From a checkpoint of a small transformer trained on Wikipedia.
Size: 10 layers, width 448, vocabulary 8192.
Each number is 128 + 32 x the weight over its row's rms, rounded and kept within 0 to 255. Layers, rows and columns count from 0. Numbers have three digits each. The size before them is the row's rms in percent of the matrix's.

# layer 6 MLP down (transposed), 3584x448, rms 0.0571, rows 454-575, columns 224-279
100:122103119114150110089116097155102112112143138139111160164131129065164123142139112082099116184147134083177065070062109140098132163099079122112042091067134129079115128163
105:134113147134104137095165137174134084113101133135129103122153107196136148108095105058105119138133115059128147171095131108107117145121164111151118177141154186144084114147
102:194074091148151075157169182169154121109132117111129059099139131092090083117159125117153171100160082156052149137127066114125120136153080127137172110119086113151122143138
096:112174127116160103155134169123125120101090095064095143142120120136185073189146122164108128147109094160124091164112128136128048141099158088120143140146169149104121105225
106:151136134124156127115193085146159124087106074172109086157136104175167127125123108070147144137188119161143136104119094090093130085095122074130185142143102085134138154150
101:059122147150153071109103123172162125116069131185146133067168098133201124128106130155112119094096120124148129129133118107121145147160084158138102135159146105194176151133
097:101166126170133083079127129155183159097144107134088081117122190143087090128086149145102075077194174154093145137122076117178143140204130109132107140106120147165124150136
103:151151131123139163135132115074138182090158094128143103108127104163086139158094066113136145163151144058172112102162202108114113089138110136115102146150134142139145120141
088:167141137052105156141078127128135110114099117167132113119134069125096125090085127072081108099127148092114125118115122149166153122179113181165192177169145129122151074115
112:121098101172087120162129204160103112184122141161154084133117107114173049058067175151078125098136133148153119123098198128150114099193110188181102112102115130169135131107
104:157068156083160094123141169114130128116141132136125216098136120149093101146165095120091147181172113178164123250149150158175113117111112152072175130072158061180165103147
104:152131175089125093125125095113111132157126128069123152157090110165175211187097141122024138210168158139110128162149157121110204083095085171157163091124165118130187148178
091:108146153079135153086108156124158117084062145174074089155121113192077113065163118128084152121135090129125119115111119155139128135150099089106054122144156130164129139159
105:132111111114116140164132174113160109165162166140133060091140189157075074096108098121169130133196176170133132141099084164074128132164134148143121083169102191126119120087
098:122189149092099109098178082106095085144153145092176189088100098158139151152139081128151077156107124161139101126168104078113055119146125248151133089139155119141119062150
100:184086155157136188081173141162096098085177163111065135205152106150126141089152163080136087139156152111142082147173118095111148109157197085111155122130173126094169077119
088:099136131039104133075129137117199174099066093173177076152129116152073118101115121128152142112184100070163136133117100127158154115228103144119124107135175098078114123146
094:111116176114084085149178118036073191160128122147171107097142135102156098088120140178184103050119142180050130145103093165088134111139100136165098115166153163162131084137
102:091119108096113167134118163125144070161168144181175123192146133146158123152112151100087159084137137132182157096117115089116109108101117124209092047103079176178170131094
103:084167100097173112175096097110112109112104144117133152114157100160089117136095165122141103157151106123144132082069073091125116171090094125121137144139130223133106133094
105:120174105122112080099106153147157176070165122114096100074130071193129112167089159103107157098145159123164130167097148093118191127089118168133121212108097128117171145134
105:096125095120126075161073129145057113121159142122101089117123127134087153135123112106111123142173120129201155122138132154126097077149151129130150125126096117131175115141
101:128218111107190090099140123117133124172191101100137152108160085144135103060107122136126158065094153094106091157115117141129112072194111148109083184128097136133177082118
097:171117103129093165140135160142193104112063097165091126190126094143128121139192113118117108106078076113157109097100142119157105095049164137098203142114088086158165091123
093:099116134125160162174180083096104187112133133118097150102039120091122126167147184150139108129113143136152147099115076176095147103120116193089084142143117128134175162158
096:160113164169111101104131121151104160149118132135166103103078161141160114102083113130112117110166187115127162102170165158074049129123163136106089119159100061088167080176
095:171141119142134131110090148105086150083145126106119188138087114185075120136131115099104184083137116123105119134098075131193141110171088098157113108142132099135126133108
091:123110135143150100119106098159102114166128156199119136136150084125136107162131152143146116166103127102108132139123092076112150091099079132138134160129162084128090098125
111:128117164123153103120123077150112068135067113114082088099140156138106096150120097123183176132127121106188100048081061090122123130071135108128150131213154114171123174121
088:078130093095131120090097156125181137090107118148098048116147150197094081145135102160127185102103105101134093105062112091093124151177104114125128094115119160104094149156
102:143141105188111119147168109108102114093087066146087112154115096129137134175153093087161154107170155149090126119161121135091145084118179113153153127160069143127092102122
104:155116086166136154189124130157124167134105110074168098107149114129150091086107144120135137078111122141199164170159140138159129125093158154085174154163091080038114141128
091:136124115093104116122175142099139117130125125125107174129066121164084152168125135135127112133205135095112143131142144166129115152199141091180123154147157123153079149131
102:097153045155132191101127124179080082162133077109160090145075150111153075134102090098122143144123096119123113151138118091166131188121162159112112141158156159128180140168
116:127125097099111176094116106066142074132136143115127128178110157133117112139134153168105141149167147094113119073136152170096117125149135129058084138113097100092171197154
108:204128194106093158161116166102122126190140113040152123098099086106113062150123133177130132113158097136136182114126125161126147147149142088049114179132090111169143081105
092:093146142157114124107097163110092120120071128126081120148122109173130165163106117152111126081166097123144093108135078171139140151111191072228120134147108112153120113223
111:134095179173105145148133068134143096157080137134129141123163138100105082112151170138107168114126155158086098110136161110079089092122158127158187125117196135126146076058
095:192138152155113108129137158124133107142172135105144086143138120156132123067105116130147164126095151124123114156097096113165110180134140131073198149125171154145100127047
105:146145095123067133123146050134142134098102084154146050125105098091132138164167085128190102159129124099148129138120110145141120142131083093154126107051116104133128106185
091:182097192117125149152171068164159047169142083154082130064141113129175114140137157150167143110166170155031102136103192151107133144123114107133112132114116168084113128172
109:133176106119082114104164130156160133133112134157153149155107117160106131143109162111117142123061150116122089092095198134153108100060131151126161151124138108087098079127
098:113119127136158136072171126165075073141106106123103131132084172153175130096129169098108141113111168087099105139116104155113128130067122145119139150080178142093101091128
099:172111089112101093169076153115188127155119104126190122153095109161124141093129146131180190139113121115196151168117149060096139165170148143111116116136131068084104171163
090:133181132155178168138098121151140107083112140127144192095137100154158172156107113141131155119162108121098160133175112186172124114137104143145141171161092123113156127096
099:118098157168101106149166139089113134072134112119184148099108077148066138116144073105131112163079136156090146098159150119141096134126127140060119102088105151164122112140
092:059150183121092126128107115136163117126142035139132093133150168155113147118124129181128104181127137084131131074120110111103145115168082161132112112131158094165080119087
102:128134099181153073116173124120162115153124155179140154171183111175102121069124094113106165165109120150148153109110119075148133112085160116158128179140132162168188158110
093:135162133052134111115134068107139142158146154148131167137157124127107115141117122087216120120150146120087130048120072152098147170090126154127052151126133086107097142133
093:115094118158130172090091089146128145093134124143177100114101121150108121095162146079079125063143112128087130099162126110137169113109106138176125136135161134100136068111
089:147199123166141178166151160126066147070131095112109146093132130099132065123101096144098160145145081133135157117080122129182126138121145188154070140099111215121175127124
098:105120122116120098116194106157101083138140177100160149138150161180159130139142111114090080082148121120124109065159179176108062119166067166147123094136181115124101073161
093:077124143131103159166148100149135168142104132106177140136151189143122056160094143080084119138159097109115154119081116105094146128184132149172137118148082178134148186161
096:111097092092189092094148089146116160092138131164121125190127163122156087131128128129135149136080124146073183084061076072125136211120142130157126121128131214119114092170
097:102119146175124160113113100138043172155107155153103125089155163120095113142128118143117113120114175082124115181145085140140103150118180210143156074128160111164114134113
101:056138083166136115088025053151168152110165142187112088145156175139165095148127083158128167112066144112129159124060167206136129092101092201108106175200072161096042150130
100:130087103195144139192152115142087127105124136107114173121096096109183078119081179094134155127191160118119144131077123084192145145054109127148067166108125073151100145145
090:110146156114153163143134148133243141123187074177137148129136128173141148166106173094148172082133116049087116153081071110126127159094158131186198181141101200105082096092
114:122124095123137092098120138157126113105124103102140093139160108074134173107125142134089104157067141085100098103172111150090135170071109115130178133249150111124082060134
092:139110143138143122092117140163194114089118132127087115096130137194155147105157114152105106131124146148147068154127104071088196089157132115174192155159163112125133151095
099:168086126104120141119100083069128162090168141155110112115096066158091086153130109095082070102127121150106195138139094153125186109116123146157129179130140117135119184150
096:080228142149139153142120115104141099091087086094123117081086143168153133121083121099080139119136099186134136129158108070160174144145140077159093161168103110081141129112
105:160148129094148129115160141116091114127136170127149191129124148124118146151163124069121134133082125161102205144148141122174083140119185133146128085039120125118129126136
111:140129136121142095105106167107096085151101165149130155117178101066115099064133147170133152197085139067101123150128107085073122135090093124171124133141111149053131127116
102:161096139174153136143160071155108153109118124089162129165095124156130183105139102115097103144173111185085180144145132178093107094114141127073129178106110088208129141166
106:096119100067120146107068167128123143134114086092098133121127081139198121128094146126153144119093091151097075193105174222127165125121104181135089091185149128095166151109
086:072142160114140116141103152125124196043143094110107128168093169116126138109172114144073181146142087116087114072121080117087139110083159147089170136172177120111104116150
096:174112144159162123160112060158153187128110102191138146132124133116142098139097152097102133114115099123086135135086154079131148134090115178117108130145094088135132146171
100:082105076181156076151131068128157136204152084146152137123076125086111143121091125121121138145119153134107134187173169114113072071091104187132143053133153134139130120092
101:145135092155126143094108132169088150097139144088119106220131110075179138178119116157170146086108133181170118173165144118148099098129173110173146146116118113122102092156
088:095176138091148145148136139101072177142125179079114159165121131141170140170109128150089149103100115136113130062096119164050162097116142129113098152136120136132171096183
097:111156123172126093176166091124104046155157083114110156089131195111125113109038139130082134152112155149114173142195159148098122143131163166104121110068118159158122086116
089:136082140086142085100154107166154141059143058161131134119143173144154134129144137134083153079107104106085149131136197115125087161118134138170104123193131148115137110112
105:144094160055126158106126129128119142159179125174128118123128122185135110101196140082120089105189074061137167129178143132139139111120137098142078108124143053114148139130
110:174146056104143119126113156205096087074125121157099106159139104085151124131174198113095194119084179113181147109072141093107121131070157083154116122083089125118120119087
092:115088098116141164185132166142119074119106146119110201163173107133141119067108103165158152087166116112133122093150097103086102175139152141108154102164127115170176130148
104:073126092156139099139091144104075147124127092111149079164090138171124128166187156091130115150121153170154086177117117102109089125109131160131106201187159111161072098115
109:142091172146079170115107128087147137115129108129097128129150100103090121152117092118115160157189087137103157190074121198127123118131085122109084105211096172150078103080
106:114105108139135142112085112186161120046096180137150101170123115086110166092109148137129118081134110163206152188149106113123204117150147143125169143064073076081106086166
109:219060153162145165101144122165156099205108115129147122146168114148119147105157111206132110106049152117126115109113183105094174141175154152088066134098167129120152165116
095:168129177145078148126105104115065179091140087146143137123163163094117204138130157089140101112160133142105121163181112104124123121145101087139157139196101096103157118139
103:121122167143093121106109141116079130161115147136162108161165108160151100134140137140094132104027150158169067128150161145140097140171144137109127091136148113150071105154
094:151140108109141088109116159134137139126163090167112118120112136135087100156091171137132168151147147111157097129138148148156157108127143122178136158071124100129089166132
100:139145177123119128138120106167111155111173131101135077149128128137148042081147118135132116113085161155134149102113134137123178130138141160138157116132142092136144150135
095:143059159147111096201164134099055123150147127120157122089162087183164133156090133130126111126185178091129156108068134166151141124090078136134125112099122117131068154159
088:103171167088056136143091102153057061139128135125166166087113142160183143070141175176073097154077097131086044121141153131123098181057081073145129092125171110089111129092
098:135142143171158115145077094138106147063135105154172110151153120162136177163068128130112119150153176133085109171158155106139113116124134116149205115136155159079156150106
090:127121092124128202124103137111136142100131121133158108184083134124109199117134160125129103117145150186136128132158139093143119100160124107098160087149086175170165124079
084:179106029175140117135159175135136077066129106119054114158121100093147091167117074085164086112167147117149085201163122150166068126110138104103123073087166128147070148112
103:143092119138128164106088108132147091166129114152161191082077164157120101147123092125066108129117128150131112087106119143188109167075107089067143100110122115155129177158
102:109143115152189105051154136128137119151106125111183096104076044130139180128121137123072067117110143195103107166136122147114118163093176139160093138101141148076113121152
099:161148146183092101212117157135171121118079118151132144114127120103146166116159136120097094147089104153130110120119112119146119125138090149146180122148090183213158102149
104:127134128103132153162160205141186142157095080149139142195115187133126127183137093151131147164195086162132127199174122141114174142126085136119153101145102099121066122100
097:134150174158150094217119084145092169093188106090132169056162135096155147181126097111102197107195139194176127118168163070127135102109134196180131114118148182126138120116
094:089178101113160099186159097069063092166087124120149175140102133092092113126141127080084128094119110133097124098165080190155144216074159168108134163107172119084115144116
098:104081079165163077055127108147123122169131057119092121100145118115118186116084173102084121097170177140151089089153160105141164161114168168124180210118109092120134058107
092:101100129099123101130143131111141110104145163098121159191157132198100188169116110083129113161192113135123151160099131104060111119121112123118095109152096114070143131135
104:128116139120107112097091129080100106140135184165176136130137087150060107107148118115076142067161139098105063134089178151094091169075128146144141147112103079161072145171
113:212129136137145123127095087088138161161156079080135129101174122097133135122138088146137175159162080097174114139141116114120158122188135119108107078156179129179109178116
094:111137125131084100152083059121126153127117159168148079153105107135106135125089139115113158119151148159116130097136189093098129152090170119107101111175123142148150130147
119:082055095098137129117089109142143115151120161177192073155086079137161112133169068121091153152160153125141115151189166141137099120129112121146131094099133162120103063112
110:119132085130139124174132155127137142090085088132084087131082119144112140117120118149134160090151080141129134094198161162131146141111112106093166133109123135105139193090
095:068140149109114144129198135112101177140083128083074108160088078127142168118098153122087162095094077113130147085046126157181121130136128155133161139199106095130119107065
109:124102152090149174112185145142179097150136136086151072156172107162091109150121125182161119109150147161103131121181079077159126111137168116115099223118124140137097127163
104:118076214139109151169122104099130113154163082153147116145155208108128144148153165129115101129164133097126149098113086127068118156116115115134095172024143134154120088131
087:135090137225156076130163166146108107101126133166145115149138123169087160103135122128175114120140171100134131173122119105112144092099153158159110162124132150049115155093
102:098147119120170136120121122058167116122087089134165187066163145115099145125162152094154149092095147130095145188176123056121114123129105136161102136112136120082179131102
098:138064162151097147101119153133138211157129101101077125070124113111139114153063118175165125156102133096093118078172143141128073126084132134124123126147188114120087174113
093:118162105100101100200138119139131171156119080118144115115119143070118152118127151118149099106138141136131090152120126130067133170154124152088159105086134135146175114169
109:119156127119162132118066150104058147108106143151088080093117112139143172139169124079082130090103162105143135091147113156160130066097089123079136121115141142155137092109
105:154125109159161088099140108123171184194106054148132081093126098106123131116159166089062163146163146067137198101135128114110111158202115152100112125143182143167171169131
091:181091132114107137172128140202154135133136067143168172130151095133120131109039129089164079116169081130124140139148155113171137085138108134123115184137132144184088077153
097:121110161093108116116142114183156162117155145120136079126146061146103121109120120131098154110173179144190145082112214182061119107121167107101151114159145052083086149110
109:130138119155160097169128129128132115115081097162139142153129177184091178126089179103138145104112137163121141122093111154146184127096107120099121084115120146107091116152
097:129082133083117114123185112108128149102091090123105054163223145126088129145121110188130114114119130094119137146109084089124124155138122136153082120118135159135103125075
099:197101125058099089090097100118158121116133062087120151149155136075085185133086148178094159075142116138144133090116183143182139169083084112130099062092156097162115159136
098:131126155191151159067142126105169084116141131166121122109108158081138079143130130088101123101083133154127093152164141122103118136108156093159102143159145122093169108119
110:137144143160139095182129150140137110143130090064144112162124070140125153132118141142122113098124154144113063119037071153146098110107128142131167146109152130127139146157
095:140118114150131187117170116122138149044165100142129166154113079143087138066112105116111183101165116145090154153128098141118085101118179099109164147109158146094076097128
100:050082088118101156154114089162177135132143118145118196092107171115156108132146144120144101148101144118114130139104069114170123162150109090134131128112137148168121136144
094:126109096082116102111115130075145168139155092132087105157148118140117193111105161135128113105119136148154121096076103098141130121115108143159127121173089154149097141159
087:144101089119121132156197111125106114212111112178128097128172127173142034157138103104156132124157160155169132123109121073128138113159138166193104156123146133143132074110
# layer 6 MLP up, 3584x448, rms 0.0626, rows 455-576, columns 224-279
107:123115077114157098050180112147132096119116144084142173162113124074163112130109108153094168122117113084137159093149182117155119143158065084046203107083091114142130136127
105:128139159198118102136063109107160120128117166125114145230071158140137172161161133086119111094140118099148138122189153115181067130125110158088162152086138152176179137124
096:102161147114057117137107131117132112095102112099188109059066134112123150115198117134097181143149104070157136125141127128113179103098144160139108151151101121148115127153
107:112149107112063137082168156092106115138115138159142122130149079131163101166202131138160188132082121113122105118120157153167139166163147112139156064097113164159151197154
099:136117131126131091111139176102145111155136130076103125161133137099133147130135108126113144148127132109128122157117145084154123096149147110092107112123149116101097176061
092:106131209177113159103152091103054067161144143138118125178119138105146156076094160078097075157146136072158114105089193100136153085154093111125142117186137122052116150154
102:111147107162110123090168117115152159120113114135090097112110109155089132133132139100128185198098108107147163120167142131115137106173118133115134102141089159078106123106
082:151125102109090107082158076113173126125095150114124124124087119107174116120156095115081131140124164143134118168138122144120125112139094107177123096107122077099165162174
112:176202140069119073076094134098061175143091129132144142187103154125124098144101113119124149170218127085202077110111161098148156091164098144141177133129130104154147147158
103:116185133137152117148106211120139171195085152083175067120120119126127107177125083157076177173096117125110127073103105164128192128182143102130150146167138152124142130166
104:090150085100109135141179135134135103139135153082147138115173127098160091143194137070153138104116122126164146139130139066139161115133089192143132141183112077125090099111
091:133095090151132128160123138096126160094093127115051122057089125099163166068206095114154176136155153150126173183155142111166076111120133165120115134117089074163122179079
106:103156151119093104124111115128110143117158132097167119162084118127129118082154148103126118130149144110132090132104182147204113117154054105098103118145099108109092129115
097:109170159144144162102094109083176164112065150140208070136135135159135142136160141105108118144083141144193227105194125135113160173143118166068055166150126119126124125165
100:144093100102075088103140181086107123148149154100111103128171101134124074169194158094118156113114097128115114145174150107119196068113150048123114120190180129153153170128
085:170130150076107118141134177088089181099119153105080133116144078132124178112151116060123181097135074137143198144180167119140149132102144132109115127147104126131096131095
094:146110122159104128149148097093114141140105097136109124102086128108145178182129150071103160126130158088133177186176173160143109114090052053172095135106128095118153150169
103:097077153134047105088090147083116158157093171113116092111044136181078145117195098087138174120188118101109120135131126138144098133183115153113088064137118075143094097099
104:131190144161126155135141195108092154141083124123085157118139161172132119178191168120107150207141170042162120150151128093147140089186079127149204126143173106118143127108
106:143116147150078062155092140050074072156147135099154142102079099182117175123179154116146132102101154131117131186122092094127103146119132159153118168134120186118136132150
109:146169147190083114112106133101166175121154127119087113125160090065108113164120108112191174117161113038173131071194187155196101117158145165081131117141110093201114140094
103:095135135101143115135118157110156149117056165117120104139097121091111128165128119154114143171145122108168164199116156167173119210130133122100122066137104114144057122092
093:094128190154161114133142102141139092113122185074193105103162081110129100093190121135150148188063150147137147073103155171113076139127116176129149096076120123103147095158
094:118135142211103172105112138127117084122188133133138146128099139129173178168144182081117167083079144146171115166111117122092093140105088080155104083096101179118094151119
097:151119075145091113086102199127092133160141080119098097148070076112137145088150104159170095140187132095100143110124136165152130147101150133118097098124137105119152099104
092:107110183136052143121094153146102082121130110147171145146153100203102100146124065132140105145046127104123187091111113056122073127078103129081121135050164158121112125060
092:124157120140105132120136158128115120091121152140056102128148137090076109112176102098158111176157106059103135058158165172156150144120100164152117160134091113138149134119
115:173143096123121152169158106130078124137111156126128176116078141150107130110101078106118090096150151073104126147093147150151124064095078165135140121121111135134144145102
082:159110136076132139144116206123089130099144101110151196116131131096148130096134126091143144131129104062105146152183133091168190086140115154130120082131101101117050090100
102:157124106078109136210139167137152118072084138146097132095158096129133165110129123110113172156123141091166167121118173153121137078109089098113167112105095108165144124113
104:101078154189093189134158092109169140118117105168088125164183178130091107126095088081106158109116128073128121116085159126140084157092113166123126084128094048124086164087
089:130122131105137134212129119131199157139165120079181156122110131071128109130156117144141149148154193125146129107082119182084182137125116078176111137076082117091070146112
103:076100129132130166154089160187154092159143124132155140197098125171098091152118082158137099130151132119234127139130154130114146108144117076099116121114103079105119157143
119:133068156138087105104107106055194089164134143106162109166149173108161104135123123167188142152088075064134143117118121133196140112155092097157162140136168145111104149132
110:116155170129143138144110130143125202162050132165146162129133093172119074075107152114110089115165176078149186133188155164165070085179090173129106114139096084058115155121
086:179125146148111074175134150111186094098144167168129110090093125116127132073195147117119104172122132113096191127116204160138140089171097191108180122133133126062139138106
116:119140156100107178164148119136087146107161164107076133134065145141131156104126132096116113168145158114115110125169182146155102112119117176141118117127123139103134157045
097:069098100084162106119111167136158101157137202105123164156101138107116145149205115093121081149074104142145175084079161189089148073094104073123095107145115120062105156145
108:125141112192186085135128159098099070151146126151146118104098123126130171163162147141123148187123173147145126149098142108136080104124166081089137115103084122129150122103
090:188103102171139126184089141089186154154107079109118115094128157079150102112122152126122091189139173191120153108130175161080091079123132069145096064199124121087115122174
112:130168086153073187080124169112166156132139189089143178160105129120125115131155073109157139081152171146102158114148189132177084058087146139151064148122123155177154137091
096:095134101114115123128186154138144125077070154124118144079086078123157185117169129102166160144155098125088188134126090136202171157059138167141172099178142152178137185118
100:152159142074103074167185114152127092194159077060173189125061118098103182152132088112161101150187127124129112136168149095175100167094143128190163113136130078147102203130
095:170095116055075115088138185073099152135141113085143154162107117080124111158167112146150158118075095149151178077143177112116212132059144048107080115081100151069099158180
097:106154153148052122139157144139161137099141163178176122123144108127083125172176129097162113163143131081153158130134156139197108114152078128134135124152109092159107160083
090:165100142122126114080121127093111087133142192087102122133145148118138121101126135036190115120066079140174150092203116103130101114091138098154093103140088103146073137076
102:070149131094107127064099104118180078105079125099131143149179147134143164145113148121159165119134088104204101106118129115128147134099090085089175170156112170127135167134
091:146171157134156157126109158141144114111151155137144157171125112183062125159127148117141157124128145118145148107136164164137130090153127092100129189054116162117136140080
091:165084129137140188108137118126186134157099143142128114144109120136166148104097121059130172133109143137158131133130138152155078087101080158094140170163105048031125123135
084:180088146114086116086141110132162129195109147201133081184168094090171165173149174111164105127076103224133167168145127134137108106119101107208154069149081103111131134154
097:195118125117071105150119176115120164180096120145165070127114103113103132147140172131124059137141132058146148161127132161145083089122105165159160170125113097115162143129
092:202096146165130081104113112108165058133108140209128119094173123110176147094151167124165102112142079114151152155154096117151135153090129132164098155073135161116126119121
093:128151140113086127123087127100129121140071088113135104105162126147106139150129104111082101174101167081108114136179180066144092100158118122089148073069113091115100155071
100:161109121093121086068119145131093137160119160075119160150133147092129110106184123130080136151137123110152146093084175072140151080129136084128090142116100081162114125132
101:140119130172127085173103196095125136119161145134171106162158137113184181119109134125148092100086078170207128141100126038111128107157102137092165091095037107108070135148
104:170126124075108134071065208144137091129073146097133129120175112144162087130156120127091090107123133130159135108068139197142147088146146193151153055158135141105136138146
089:137145147063110095104134144120095093106095122085148087142150069128191103111161168144112116129136126165097191106138095118099148101147091170119104144098088090081156114125
114:110105100130079182122088145171080115162140218106138175142139130177146094132170124105138087163132136117143159139104079148162158120127120149105137090110088123142062172164
088:154107130162082151174106152057096122112137190081131133096116151117136156138112104071163130187084137166124147093143116142116195093093126165106128127118115087126125123171
096:184103155148089126092192066129115118164174146083134096105095127136157132158107110090122157102105099165148127144162146112153110123132084074141152087173131090086118152126
099:155128116081171134156086167112110118159077159121140117145177126122148123171123131138148133183100118130128148072139116104206134163193155184213189093134050117185119162174
104:105119175135138107126085132152132096155094131132183134084173072165111170139128146168116164147092093155145142102174171149140108111107098106143119171162112120111131185109
116:153132125126169118110082130127138138159124156155151107147134072157112146098148012151127140101102184129142134134073142090228107123185114145174129063175018179138100164122
100:081121132062099142126096157112116085156158063166163168141119120124130129141118133100150070161111178119147183118150197131146084145145097105087126090166160137134077107126
108:156115140164114157220086163128175145203081108141081081099069080168090129143133128110158155124121137122117117169129142099153129099158144068129119151131096152123120146059
079:145172113120113115176100148130162164109155097072110152139146126142085096117093112119148154167172118106153164058135099084070113112115138083096147154131129099088121109150
097:144118112104170162114089155114169092192144147209108093077110139100159094102139206152111133083033135097164118154125132170190106126096123092138121124113133118088045129159
105:122128143125161156167125143135137140141086060152132093156152124080086119137170122152152149132106083146135121111152092122120126111186139080096103135184129190071144133143
099:116145096083078176123133209061103113142106107117119093094123134120075163132159128085208075065196154129220128182108110165126123177154109184146115121160117168133129124131
087:134086170121123111158156132149113075110166112120128119087161148133136122159126109129179069185132166129190149120197088116182116138197107117132155105127094128135085112109
097:134101075122122082131100213086089147170154090155170165149092152111126161169183107095151147117179112059146125123086084131182087174118156150094094111188167120106128163071
088:115140132090125101160205108094105123139153163149107196161144126111145111120107194131095068143120127112157119122144124156100103087122068113118108110151066066171139121066
105:132074174125132116152057125186154118110121165133113194138141144157126179083191121129154144152139080130124207098166131072195126094113106125142143098156160127134089155119
115:134121142126137123146098187090153089117087130125164150076129185085137169100179093124108090153110109041150102068158163085128085138074108140159160190135083092114061190151
089:146136170107148130101179114071164117169103152148089157098146108123160137099172067074159157178088142108126134132172169103190114061149097169118098108189144097024162142123
103:188133103140163111162159109067111164106076142098190110090081146144160148094120201091162167113152151119125153117113143163135172091115107138163105105130124106144112147122
110:124185097164118162172101135152124147070091121160105173098169096166084084124159106165103125159107084109123090136183163134151140095118068158110102148145128057115104185117
110:140127089132138071125093160135095143084127099122131098117154160098143183136119179125114139134137126086210127167146115169117120133126079137165161158073082190024154141142
114:110157177115105167105102188081130150139110121184126109123107141112161122112147120139144137123139162143135143122135141157121143145109128106156130128143138123086104128105
094:083096071076160086096088221120135141150083131142130133201062115080097143095145128113193145119129145097124128163146111151159128148133136085075152141109139149133118131110
104:181154096152086182109139176135095131087169091122176094137080164144136155131130102098136086147172096177150129166157115102129193144102128095092181140133179183176099146115
092:138109098126121185114160068139175159164140164093144109108089117132146114101146160122184149169082184147128142076099131153137155127097133099116133171056031125105162150180
100:135086097124141106086141138070174120149050166125201185117167085139127130082144141064134134123099090126157161134156149088137146131152108073143162147147148119123097082164
099:226194151147143170117114123121140117115122165119118071187152081147123178158114164140145107168124093115085100144187222147114092092064128111149118066157099116107165188072
087:162104114101101161082131159070159156100138119128150129124109096142125139102168085095152141145124081153127218054180111102096119140099151121096112103097118156099130098121
095:175141120107142151133138110083133126122148167161113196162079121121072153127210110062148093193162176132134201105155148087110089138129113168093148197144101025096129155082
091:160112118136151112129138161181211107155151111081081127073121115118171100130188148144077138146146129143128131128107153142123144121142118142134133083079122107101102113135
086:120183191092129092112136102167122149159151175158200163117184092134112146129128102193153119075073109145142130080141094083113161066156139190163137152163104126080118124132
104:145123126170106133150126154119116106191067116115122121131179122131141156159175083155190095158150150136180087112191134120161101085205088089144190144151067051095135134072
100:132130120132080108166079143154110126166091158105133160157183140130134154122127160055192085122149177124138177105152150094138158104111098113116154185122098140143187132178
096:137153099133134148098121140147116132167158185121167109114075135135101127137115091109160156109136130173125099145096151143091092150122139149159170093109086168079163146170
104:149135159101157194098071140091133111194126130125149113195076133111124128123130146089155125125119169109186093142104141143142124134200130059113113177143162120118129135165
094:100157136131101105124091155093152157126121203204145075105101114144190099102199163109198170111146140071155104163066099187144094131160129131101149148130109124096162158154
092:094174150102101124142163170154101137104130120090138126131188087112119115108096128108091083163116162185100129133168144155137118109119074139073191172197155147140146083144
098:129139176123133222130149079129116102116129087171145096179131141130145175110140099154131134150152083113158134092094092142132076082132102111114092060128149154144120136150
086:132177186109106150144127180074136166119085150097131162132091105115094122176157113132155201125148132115103175116137138111130166152096134133176111124105110150111098187119
103:131129135159140100150112148109074097161083101116072147154094174084126168082146158149129080125146155106145101102140126106130116093152089112157159114086106109153136100127
115:157156096129108136089111099060114163123097085130108171107110103162109135089100088128127144145121131112117166158130111094131127141084062116079142135148071159160106087131
095:091139123112133152137085163102167152093130175142130174151100127113089156163177129093092069147159171105150223168152161124103111103145163119086176073067105137177158160150
124:163167093126152182188133147103130168120070140178125107108115127158127069105128111114178123140101109129120141125076125107162111181112119150143131128133162176070148119114
110:168114190118139141123156124102047197134111145095110130135127123138148123156108145099150128196169097061198136132110145120156145117142113154102090104159122157093149120093
095:076092161121090155181145162105157124167177145113113151163145074174121123141140173121120139117096187147157176154158104116123167153121139111164165128102011105161108159087
114:166091155098148154165082111179188140099152110138157101126163093151094137125212136133130154159061137151148188116156149094113163130133064127074112101122114092120072140146
107:111087150089144113106164156066148108137119179132067135176110122122126056130188127059146161137102122099110142121136193116124106113135103109116119095101117093089155136139
092:119179124130154171071110122115113144102116089088098155135124063157132132058152100131142168111121124081148167110110120130133125094134145121088118111188131091132078123144
104:141142100184145152143158140090168137138132126119092141138095143103120108137187104126101138073110200129172138089139196062112124099110142107075146089137102176135103155110
097:149208120111160103130129126124125155080093194164135112158068176069146194123102116050105093113106112076159137146085139111134184113175074129127144095105072104148181128171
091:094122128177195162138114103137178099151140195119111224092132110137170112117112076100157163136107121101146102113111158104140064107141116159129142106088108084078137173129
111:114127125125154108184200163105131112098129148108146068088114052100144097172126056073128162111146186124204222169079190155160193029127113094128134116108048149133111148164
109:094154107168117146109141159145116126147155119119116137147086140105158112103157112176150114078098111148146104079123120143234127119126114111153103086097090065107111172079
094:088179144157080139080125098060173089197078144091140105187144151143127068177105093138093138096111163133111136112086095164112116111133161142153173140148089109139120120105
099:167206082161121171084153147143123081132086160124173125139086123190065146156133070092137112140143112134111142150159082121137083106144133174100130127131166177135145164120
111:108150131165109158081122095148134070083081120158117088206106135084120144116163062139158151116126106059131200111165130118217133079135138140090142120104103189105165101130
095:127172125078127134212115128113069152118111134097138232103166082101113129170119103090086163189153170105126158092146122092167084105101118141166176141095111149143131141135
091:121105202147109099087123140117105095111117137104117161096156102074129078139143129113137158149184196132156098122161171167182106134127138129154128114061119095126096164144
092:115155115142165097107146198171168110160114121167169097116091106107116120161132114122142127178104129090102166113163152168179129098108135128058148127149092150055127120124
116:110074084111084139149122126145141165156093106091158184139128101083172109179098091149151108128123173099123180111126157088159118169077090046149114169164135118135072122071
096:112145174164094171122155183152117113155091144170129146113084113157110243099125106094118136063159144064113120126172138152205112112112105113154134169179125165181133174116
100:126150146109113133131131118084121152104079143123061086122091129106161108096108149093126093149162141180129168090144165159191133101099080115187104104154107118125203142102
092:102119162130205057092162110097134090156131100084097070107135118124165093046118078106154187157115180128182137107140139167128165114149151144108113085114137107132123115168
087:138102089124150075123062120139120162100150108126150174135072096133112202096100117155105127078090099141133172114171164176120109150152155077063179189131106119038114162120
105:124103160074084175130117149101119137105115117121168129113136137123128135087171153181109100143092156132133176141158136179140146130084110133158080164089114037100065139100